Weights of a small GPT-style language model, trained from scratch on English Wikipedia.
Size: 15 layers, width 64, 2 heads of 32 (1 for keys and values), MLP 192 SwiGLU, vocabulary 2048.
Architecture: RMSNorm before each block, biases on query, key and value, tied embeddings.
Training: a variant of Muon for these matrices, 148M tokens, 9028 steps.
Each number is 500 + 40 x the weight over its row's rms, rounded and kept within 0 to 999. Layers, rows and columns count from 0. Numbers have three digits each. The size before them is the row's rms in percent of the matrix's.

# down: layer 2 MLP down (transposed), 192x64, rms 0.0897, rows 122-191, columns 0-31
# gate: layer 2 MLP gate, 192x64, rms 0.104, rows 123-191, columns 0-31
# up: layer 2 MLP up, 192x64, rms 0.101, rows 123-191, columns 0-31
down122 100:467493569521464512523527517489410498489476486521456485497452457449566398435446427482477578464513
gate123 096:443559530513507403478511487476492487489469463529489515531512471492492482415587472486558548476520
up123 097:407639409521403505525510496517497529503514487586528502520525470463534473482422540480518482479428
down123 095:538481478537454517492524562478605528507484483526505565530448496488495584536459593566523459535534
gate124 098:508590540501519518441486456444532523504497496456493530525470508542552501454543539481544447492444
up124 107:499468526463509544507529557478504460548528549545534473475568502498487536527539484517486560560543
down124 106:466525515503481457505500476443567490471503452404553483448498493534535600487504612513575485491493
gate125 101:557418493570539520532466509521499524498498444545495506470577521488465485508513520438553456540501
up125 099:541546433450481444556458482500493524407432508452412486511492431487485489551435567519454530477506
down125 092:433512537505486503527553499496490467471473422464433409477474452443523507398524527476494499434540
gate126 098:529530541455497497506530467491526508478483592475428576515537457527547549486532518516557496581568
up126 104:489591545470494471557526511523469603495490529530512498474560494526498485476512429533511467530487
down126 105:472545562491462514581467512459426604535458469499562488439526502512514484439472498525550481463447
gate127 110:481510557471507489555516594521512498563510482467511461573513513531543580450593504512486520516498
up127 105:480577525468496491512513537516488526453564543458494517505532515487480532482510479470481483527499
down127 109:528517439500504425466522416574548489513528506429553502460519400507528469527494515490499427516470
gate128 098:469435477436493566544502525556483514379504537468464475512509544520492536423555518466446582529519
up128 095:497519504506470536441535451514477417580454533511500553475530535415513505461518473564531557549519
down128 098:499441492463451522482525457591490500513467540447514490518522505438445528495501535549561557560530
gate129 096:490502531439525554508510486544436462561510489549470477487480635532512521538509465559469514453457
up129 102:479404504480534568459472495468470460515431534464503527516514536482469518482505537461464505521531
down129 102:518497555537505452538444503483507480479431495492554575563510538476466537414512519480490545551476
gate130 089:525473546483438517523494460478592533477493513570495474475535473515523529547518465512420510449484
up130 095:549474480503461439483453510556485532454528492439516460547503466529555427480465455526508555411508
down130 095:454555572498512532536533538500488491555466466437472539421565520479466538535580542472443443553515
gate131 096:487446566502492525551552537493515438511572490509512546475516510557473503560530563508483548500507
up131 101:527493557498514572516496535543493531505442474496447481571521483456437486412497471522465514527455
down131 099:458542626481529512540457534579512531581467494481439509518519469497456557520564457554512544514504
gate132 112:551469543447514492465530587586481461394483505484478558556498443532442552569455552454502464563495
up132 106:513528555527452478490532528556457520471583500471549513490553486479424476502457500488481440540512
down132 102:488444447478466562491550486505452472570571524475471487494523470475467540596461398520566473500552
gate133 108:472532491499478490467536509526461473538478466503602520534439385513531462554487498525504525472438
up133 113:543548504400534422610515519476492534473470503428464505518504515515469497417519537529521509512528
down133 107:442522504468485515461480484544515476481469528538493524520507432548465462552519581550482485449390
gate134 111:531538558482565553492500504490513507444545468443510573434441476479559455543550471522546527515502
up134 102:527493530508482514428536492475474474469504570499480402560579545533465487484512561578442460534527
down134 101:534460575483519529536503493462477461459515492465476599461402465558491498495520488540519577502535
gate135 096:507463469415486485533534485476557433447593512484483453482481513497488445499551525456529549542445
up135 094:526535474503470486501573478504506522491534504488485515452536449491531489498524467438508569512483
down135 093:570458484524528491504527535537487433531497535439536519484509509546528510473493482479499495517554
gate136 091:539495562475568519500478505489523452410504533494537515526460553581556440491503495498516549529505
up136 101:538472503484557545481504540537494500534515441541465507510429531506500502447500545455579519488491
down136 098:560446519525535534492492541553510513497518552486417502502472508500486583438515495417494538474552
gate137 094:526469459548514571539521560538524488483517435488417536511464525450508428450502601489482502523484
up137 096:541471452512435554482461549443432496542466526507474489501495474485533459521489469597484488494523
down137 100:515528451481404516550481534444475465471435470488514491465522478555478484464468509506572459412531
gate138 110:528516466488566534437488492458490566465408514535429562523497520529458493511482433537449483501499
up138 107:536429475428427537541424520521452488466468527520475550534495503480451498503508522528517546436465
down138 109:533497493470510482496521465540479500463403458518482490506515478505427541493496417530426561463444
gate139 099:486502443496558468503480462523508542481547450469535481547508484524568461589440463530494513570474
up139 098:449467546540487563554499500521403445447489417553435544410510488492436516520530524475517489442471
down139 098:433506412541513477436439524527483473453514484623528484537491531496465546529501442574505464522534
gate140 092:488475536421408494496541489504545507512487545583498499501510493455525461513501418510570488455554
up140 093:484520466524479457530512487469561423539542450502511538418450455522598457473563439513510482479503
down140 098:506514548559525444532463486455470552485492568461564557495559491530482471409522533474462516442510
gate141 105:570499506486427544565560511433504522481473520538614517504472577517472498529583477480505521559417
up141 104:513634514508533463460513524507537513526462507453579584560563483478530524471486427507507484462485
down141 100:434533547542526502499495475499445499395508511442479474444556468487573455488492483561490423445555
gate142 094:453481429500525510590464505548562422514480563502433543463526546572508469438474473520558530497433
up142 099:546444491491497537510454520478503527510503551599462459511550527490454507447431475542530541520511
down142 105:540596510507527541621554464509501502468468551470520507450494553520520500561507569460552531556476
gate143 103:489494528501526478515499498463521477498487487557562523447446496535482466517503456485441543484468
up143 100:563533524490502498484459428574504576550502567456487531479501450536595498548501446505462444512522
down143 099:472505480388505495473543486436490494510521521583498493496521559472500523452501506480535488549525
gate144 098:523589501480490523507502545527582560530499468469510524529457532552534493588528485506464499519492
up144 103:464436541464492548482525505437496450513546454457470506520516543551525622476521445533454571538503
down144 095:497546420579503404478469542519537508497495532574542556398517469477459453506502439441501495475513
gate145 109:570558482503571514523555540498473522564531501465486581485442587512499511491577502542556526445533
up145 105:434492478532417519549465506507479478526429522517559457486473385524523487516500473435503538496495
down145 099:486484487473480458452541481510533524456592491471426486485456511507446521563503513534501531479557
gate146 116:558466516447548455434486483533424508459451552434456433456469507513460455506454541542508492486431
up146 095:559519496504547531459491475534530509570494434480472442499547527472455464513519537520499528415490
down146 099:525544483516566527465506469502499490521571510559502517452464487573400467515485534542523455500461
gate147 096:515448462489475474477521509445475512474475507526548532473484477513533507495443410424544499519441
up147 098:567466431462551511496414446504440492457484508518513478460465531491465494488499524529377524494518
down147 095:495555496536514467428535534471534513442513537444510486492489497483493522488574461502445582453577
gate148 106:483481506453492539504469454503489583499511500529538436477490548542533518494477501521472625525498
up148 096:502486474472496534483489506505507487518526493518477417501441571446480500556514384525500522453520
down148 094:532487516435509521503486554526525439520434486494490539427469512448438516482545502540475470551463
gate149 101:445494480475480419549423532537470473485505541522481534563530492465533503479508532431552496505435
up149 103:484452459539469530522495494520468470544508533447446482475493512449464470510427541492454451524494
down149 104:530503557511527478532454542509517484512505456460474488498515483485491482482397513483460502560473
gate150 098:444522463441512472462546503516489416512512469499518413557568445515455455501472501469533527550495
up150 100:532507550548503490524493486527499543515528475530499515542613488451558442455553528394577508538462
down150 105:480490470461394511446582436530455526460535528432568457519497448463502500484500506494542528463513
gate151 112:463559570546573468494491484544450467464507434434521492523529468550447464569522480496537431557569
up151 105:501511449433545512500547452540555451461486556440528441439525503521493455479511475575531490517547
down151 104:465468493463467477551482424543442459542464559432517413544534522520543498526534450499525483476487
gate152 087:431469515466480488532459488507515527593479542495497483448498528439474445557501475547506507496519
up152 092:530458483510473519499451525482474508530535562551533521546497521452476548572495519494456482600503
down152 091:505486490504500508550502535525471420428463483605589417498514521478491458508501559511459509471449
gate153 098:403497463460538542540485436587554403469492469490416488515467495486475432493480489528452518563473
up153 088:549486523515498510492516552510442514495538481507521468544467532508493529581559528494537465474493
down153 102:456447514501516526494464513580516446457503450540476444518499451496452478523455550457516482494441
gate154 095:467519411511464450475520429541441564497457552493448497468514456468453425538530542566502471527503
up154 095:467536468526527492460522561543513462510518484491567518598519527574581553440494472482568583493443
down154 099:554442496515530491496524488498523526460513502501516579488455368455483515428499551506516534550539
gate155 097:492485497568504489517477517511426493496523466559542532547401533423540460496507487435489504600490
up155 103:488440484477446489502462463459446498482486487579479517511436548563458493516447473439521450536506
down155 106:529536543477389529562468508465544518543498568451483483479541469472486514520509453528498502497563
gate156 101:529519540424541579533496518540508497446488447554469531483467520511533546454518547467473545470559
up156 107:454530522525509425490565521515447452482566503474545530514520452483456519487565500513543517502510
down156 104:468537558520458477490467435569469511520509455455511464487485464516535482518448502401422505536438
gate157 095:476533518537450549484474536488465494440555524524541462569459521498534483457491483468558535459514
up157 099:561463537512450475492517434492505461523531497485509453470554412427536444448528502562461510523538
down157 097:458562503544503429515456484526524461458457517450521511569561538578433576510462534458537502451476
gate158 092:523531440437507501443443426555483501479454558505456476485457525445485496516479519515531541512548
up158 087:499521512588585532477448425536504488481477470503509511542477516459456476527519529485495562459495
down158 092:536516493452510519481480479523465520494485519536459552532487538489462530486558422427508433497503
gate159 095:406483548471455538476487473487479507477481611483481464549487451511502493525474463533482465536595
up159 115:498529500503518454540597531535512445495490497489580536488579494427502564502502512432538420504557
down159 109:542554449572484474466580538520529471463480484478539488512520539443496524433527512462520426443562
gate160 104:479500463484532445510431528565451520514526495518465508476446479514478565468482487475457441500416
up160 095:503520433542446533494518469478521528495505506576549501505449513557542550395483397492473543532562
down160 102:508486551481487539506454471419477483472498496561498520510563537509505496525562520462549458523506
gate161 113:513510508568548482486511535610508465441461441448495556606459518471464489520546496456536468544387
up161 108:502474574443506500430455495497553457495490474460454515588487505554464531456488492427542551483541
down161 108:464502576491432479467430487544493470505492509552451509457457516515463470435471502498457552485482
gate162 095:490508559455517519451543543512554510499570497483483491448535509483626546492517554461496461549531
up162 101:540490559399439503474511461532489514450468498515484524523504462463526479488540466523545399465502
down162 101:467462523501538447575540504408465506514562418529512484500467488558468513515442600468528516506491
gate163 118:436546535493543472468566540432459544543453493519503455509516513509539522525557491517538428539481
up163 110:507492550522510515473450500495491513548536455554510419503486548490478540373519433553498520472510
down163 108:526499453550509530523371486482469513523517495511486591495538494534486529513493515505412570466535
gate164 092:486433382542521531469496539530508488626549496477524491477438536466483462478492482519501510528593
up164 099:473454500497507537465568527486477434579499556430525508446473520457494533471515536470532477485562
down164 101:562505554543497453526461526489508572439486483496484463556525492507496456584402527516534483530441
gate165 096:499457495499452552529450585509460525505465478528517514526534514490550490493471521509556414549511
up165 097:510502463479521506490573458575451440455539478455484433556477486517464584471496519554490441491512
down165 097:489480519588508510464485530552488545461535460489502503543416513462548468520500459511478532434488
gate166 102:506487563467528480505464533552553420388440571501501529552502495516480463534519475515534461471463
up166 112:490500517550531504571456453529521515502530534490532438482560500420506482549491535506504439497488
down166 111:520468471577433502536483469530482474548525479456427466513569552498499447469543494456457488513452
gate167 111:470559517550527558507474509485500581483513562487523555525455436544575522566493552545518467504549
up167 110:558549521444501542481531526548514452564440499432470536402538522470470545499517507495489543503493
down167 110:466495478505523535453549476477594448456473499505512502578545492541487548449466416584526496523450
gate168 104:512456414512451462544430532499476572478511508501564469499498516541565518440521553466496433564505
up168 098:528556475534532494486456459393451504582527517508517488495491468560455564492515583492423467502521
down168 098:471495502474542449450488516518502448538513499535510527507435496455471545532539452448561518437495
gate169 100:442531483496538504491549550565394509467491461607459491484534505512496478488493475470476487502400
up169 093:487430454475517506547494487527439529514519461559520474523499565444490553529513487450510455459511
down169 095:504439505465463576515403474530465594499510475486504474468525488567433520440450515555578478464504
gate170 098:511530472574552501485470491475491533526569487446444508515485426534472555503478568464472476553483
up170 092:523500579542469469521518468543413529579461553468470502581582587559564519524532470535534517509465
down170 091:508496535499552472516487562541507562503488427523496519521470464495544465500513494592463512496493
gate171 100:531531557499458499505567468558470495511472548429447538545481549430481573525487542479462527547505
up171 108:423486499500504479415541574539522552533466521447480506424443534469508559545493480443578515471555
down171 106:586472519505512500552447470491477457433446507539515487513551473456522449533415502514581488457473
gate172 102:561448567530525457520510521541368508458517475544486484569566464522444489514498523538534459510496
up172 095:498570417537460510488465575517553461483464577511482537517545536513560588502500576537553511538547
down172 094:497432441538462573506493484465494484443546454560453542520485467474502540529510443458505505415452
gate173 095:485460527485495459532544555470476579523514563478419448502503441557529476476509494469554510515511
up173 092:515569468460581529531487497547531465499491488516543521532499542475534519509516523542501484496442
down173 100:475528535450496469452479533519485565465440509527577551575424437474529570481516560470472439465472
gate174 102:462443480483480516432420458445512518504452499472425412503505483462523508529558484491495512506468
up174 105:499487519469446487537530448548474511501504471523541500486567462475525425464527501420495529448461
down174 104:425474396547433485490501410552570522491454568575477465501477534472510516472558521481513475540515
gate175 091:491537424448493532434462456459524543462506470538498539484455484478513486496508516528523543503514
up175 094:538516426488506511443408522449554547452524557461510552481466508546496531499510567532447528528461
down175 094:548493503481475514502505548421441495550496498481479534557553550501476475449505554547485454556547
gate176 094:463530553528528556469518528461487534505436513495494509492518463489505442546472433520532566482478
up176 092:407568477557519459573482540523454548443508489555538498515458509437541509472478409476466469497488
down176 091:499428450462489488488497522537544458460545449540459470473469525507543481570542508454478478541516
gate177 102:574472498449492483518574509526464578499521470469542538493511508512483494511541484541549565527480
up177 111:523444500456494504535537492531463515473560518494492479544477457528448530529488415513503572446499
down177 106:506515444535470494493462505515465471491538530443528556522497495530457596488487474541470487467513
gate178 095:479530509440468501464410434542519463478428568419500476521510505462463435549413503491523548550480
up178 100:522505529489461505480473448547595492480493535490509532446524460490503533410514551400563529579489
down178 100:503495451554530466507523444532547444546542494533426443481493511453556502462519454532581524443511
gate179 101:485554515542427426475482577438522505484517457505575487472490504478517497480514558439537508456570
up179 107:439494548487448498450542504564509515440475582488487576556508451521511521472457479414496527489529
down179 101:514509446505474415467482514469465550553524424499518416456534522537524427529563568496491445529454
gate180 100:552516459487520513494549484493543461485510453534503471460438544515405529454506449480532560611556
up180 094:441466509535500524510546573501466517513468395532501518453502483496549513550438505527558468502533
down180 097:461508514447534494501485444494553554429441542462520488556538521491503389535542463560453450502512
gate181 106:498479554533506461520514525518490519472477551453588495539481378522531513453454546486420514474504
up181 107:519530496419580555445489477444498536534494540506429533530549545509516479575493472506507490533531
down181 104:539401506497541483480566454464471500461530534479466516470518405514591501468480547532501470522541
gate182 106:516490450561547420471524552506471494485533463466526553571434449442483528483464487490528526521540
up182 101:510495478476469501539520490502525511497510480530443484505570561489516561384459457457512544517509
down182 094:420542496563540483510608461533450507460475476542571462434434553520479438521495504515433472419526
gate183 108:506510556489475466479552464510466468530484509477456468528412415542492535510521432429492574430530
up183 102:533572480441484414450508489570484510553492579506510503483460410567504505510474527451522465412460
down183 098:485457484498509485514475512446529494502410472545475513482522501551479473445531498441504504508491
gate184 096:468497421478485478515442501420447429523485550541451552500499447532507472449507502579502460506502
up184 105:492531530445483447472570552458523419493472427517498497560568482546431482463541497462520506546524
down184 100:545490486530429483557480511455558476456462433510492520464525517531433476551579425504546554531520
gate185 101:560451507486448493489504527408538436507498499547559515500473489488466496451569476491535537486494
up185 095:463516581523490506480491447471467513489450473494540433505531480502504472564595483508537514537495
down185 100:476481477491501504468519546439551494491567602440493522452486565499468427432537522517513513509529
gate186 092:501514500460476567531519484554501506511494513496499587443500448486517564519437518518565494550458
up186 099:502509481544439494516515449562483496427492444539458493515532482575509573466489572556511497577553
down186 101:537551437483550545546515478545502485524490551484498559431494489506471526506510410517442514432471
gate187 100:480522547458530541514496448530463539511475461515466526513540535495491429464487455579523464569499
up187 105:470457511493539461541527420459462491538469483520531451466563485414461534523503495493467489583511
down187 098:516391512505550514513497481481485514496468544577512439433495449466460555518428480457505435509446
gate188 097:562485473498495498480508547507447497522548483563546424525454510441487390571510519478437498499516
up188 100:505445492520479496480469447526425505461467478558454573505444491482462512500438491481539457414462
down188 094:496470590530582480436485528528524512472535509447520441454499497454518515477512404509513524455536
gate189 103:504408487508540474557473482475445517454513543473527567490572504481534478561567577494509449534440
up189 101:530508512566494448605530477470521444421490491432541555452539531456491456555555537497542514524512
down189 102:497512503533446523544504438487531493454492518478514552447567530444491385547497491500519520494499
gate190 099:440518544527573474529457448538467497473415515558491495539506485467470371502484525506490478545429
up190 098:505428495434517509445502563527492482489574576503509526495461465517462567489535508495561451416496
down190 102:561447502481594451422497421497476511457457518508519535525495473540447501530494513479515552426550
gate191 097:483484514557485517558534606576456453448504505535515490508490532458490447510540526440487539496498
up191 097:516539543512509499405457463515519561478592486518536477455505463556530533454489523502520484494551
down191 100:490501505509529535402507491505542530551483510487429531480438501514541559407499534527511526467445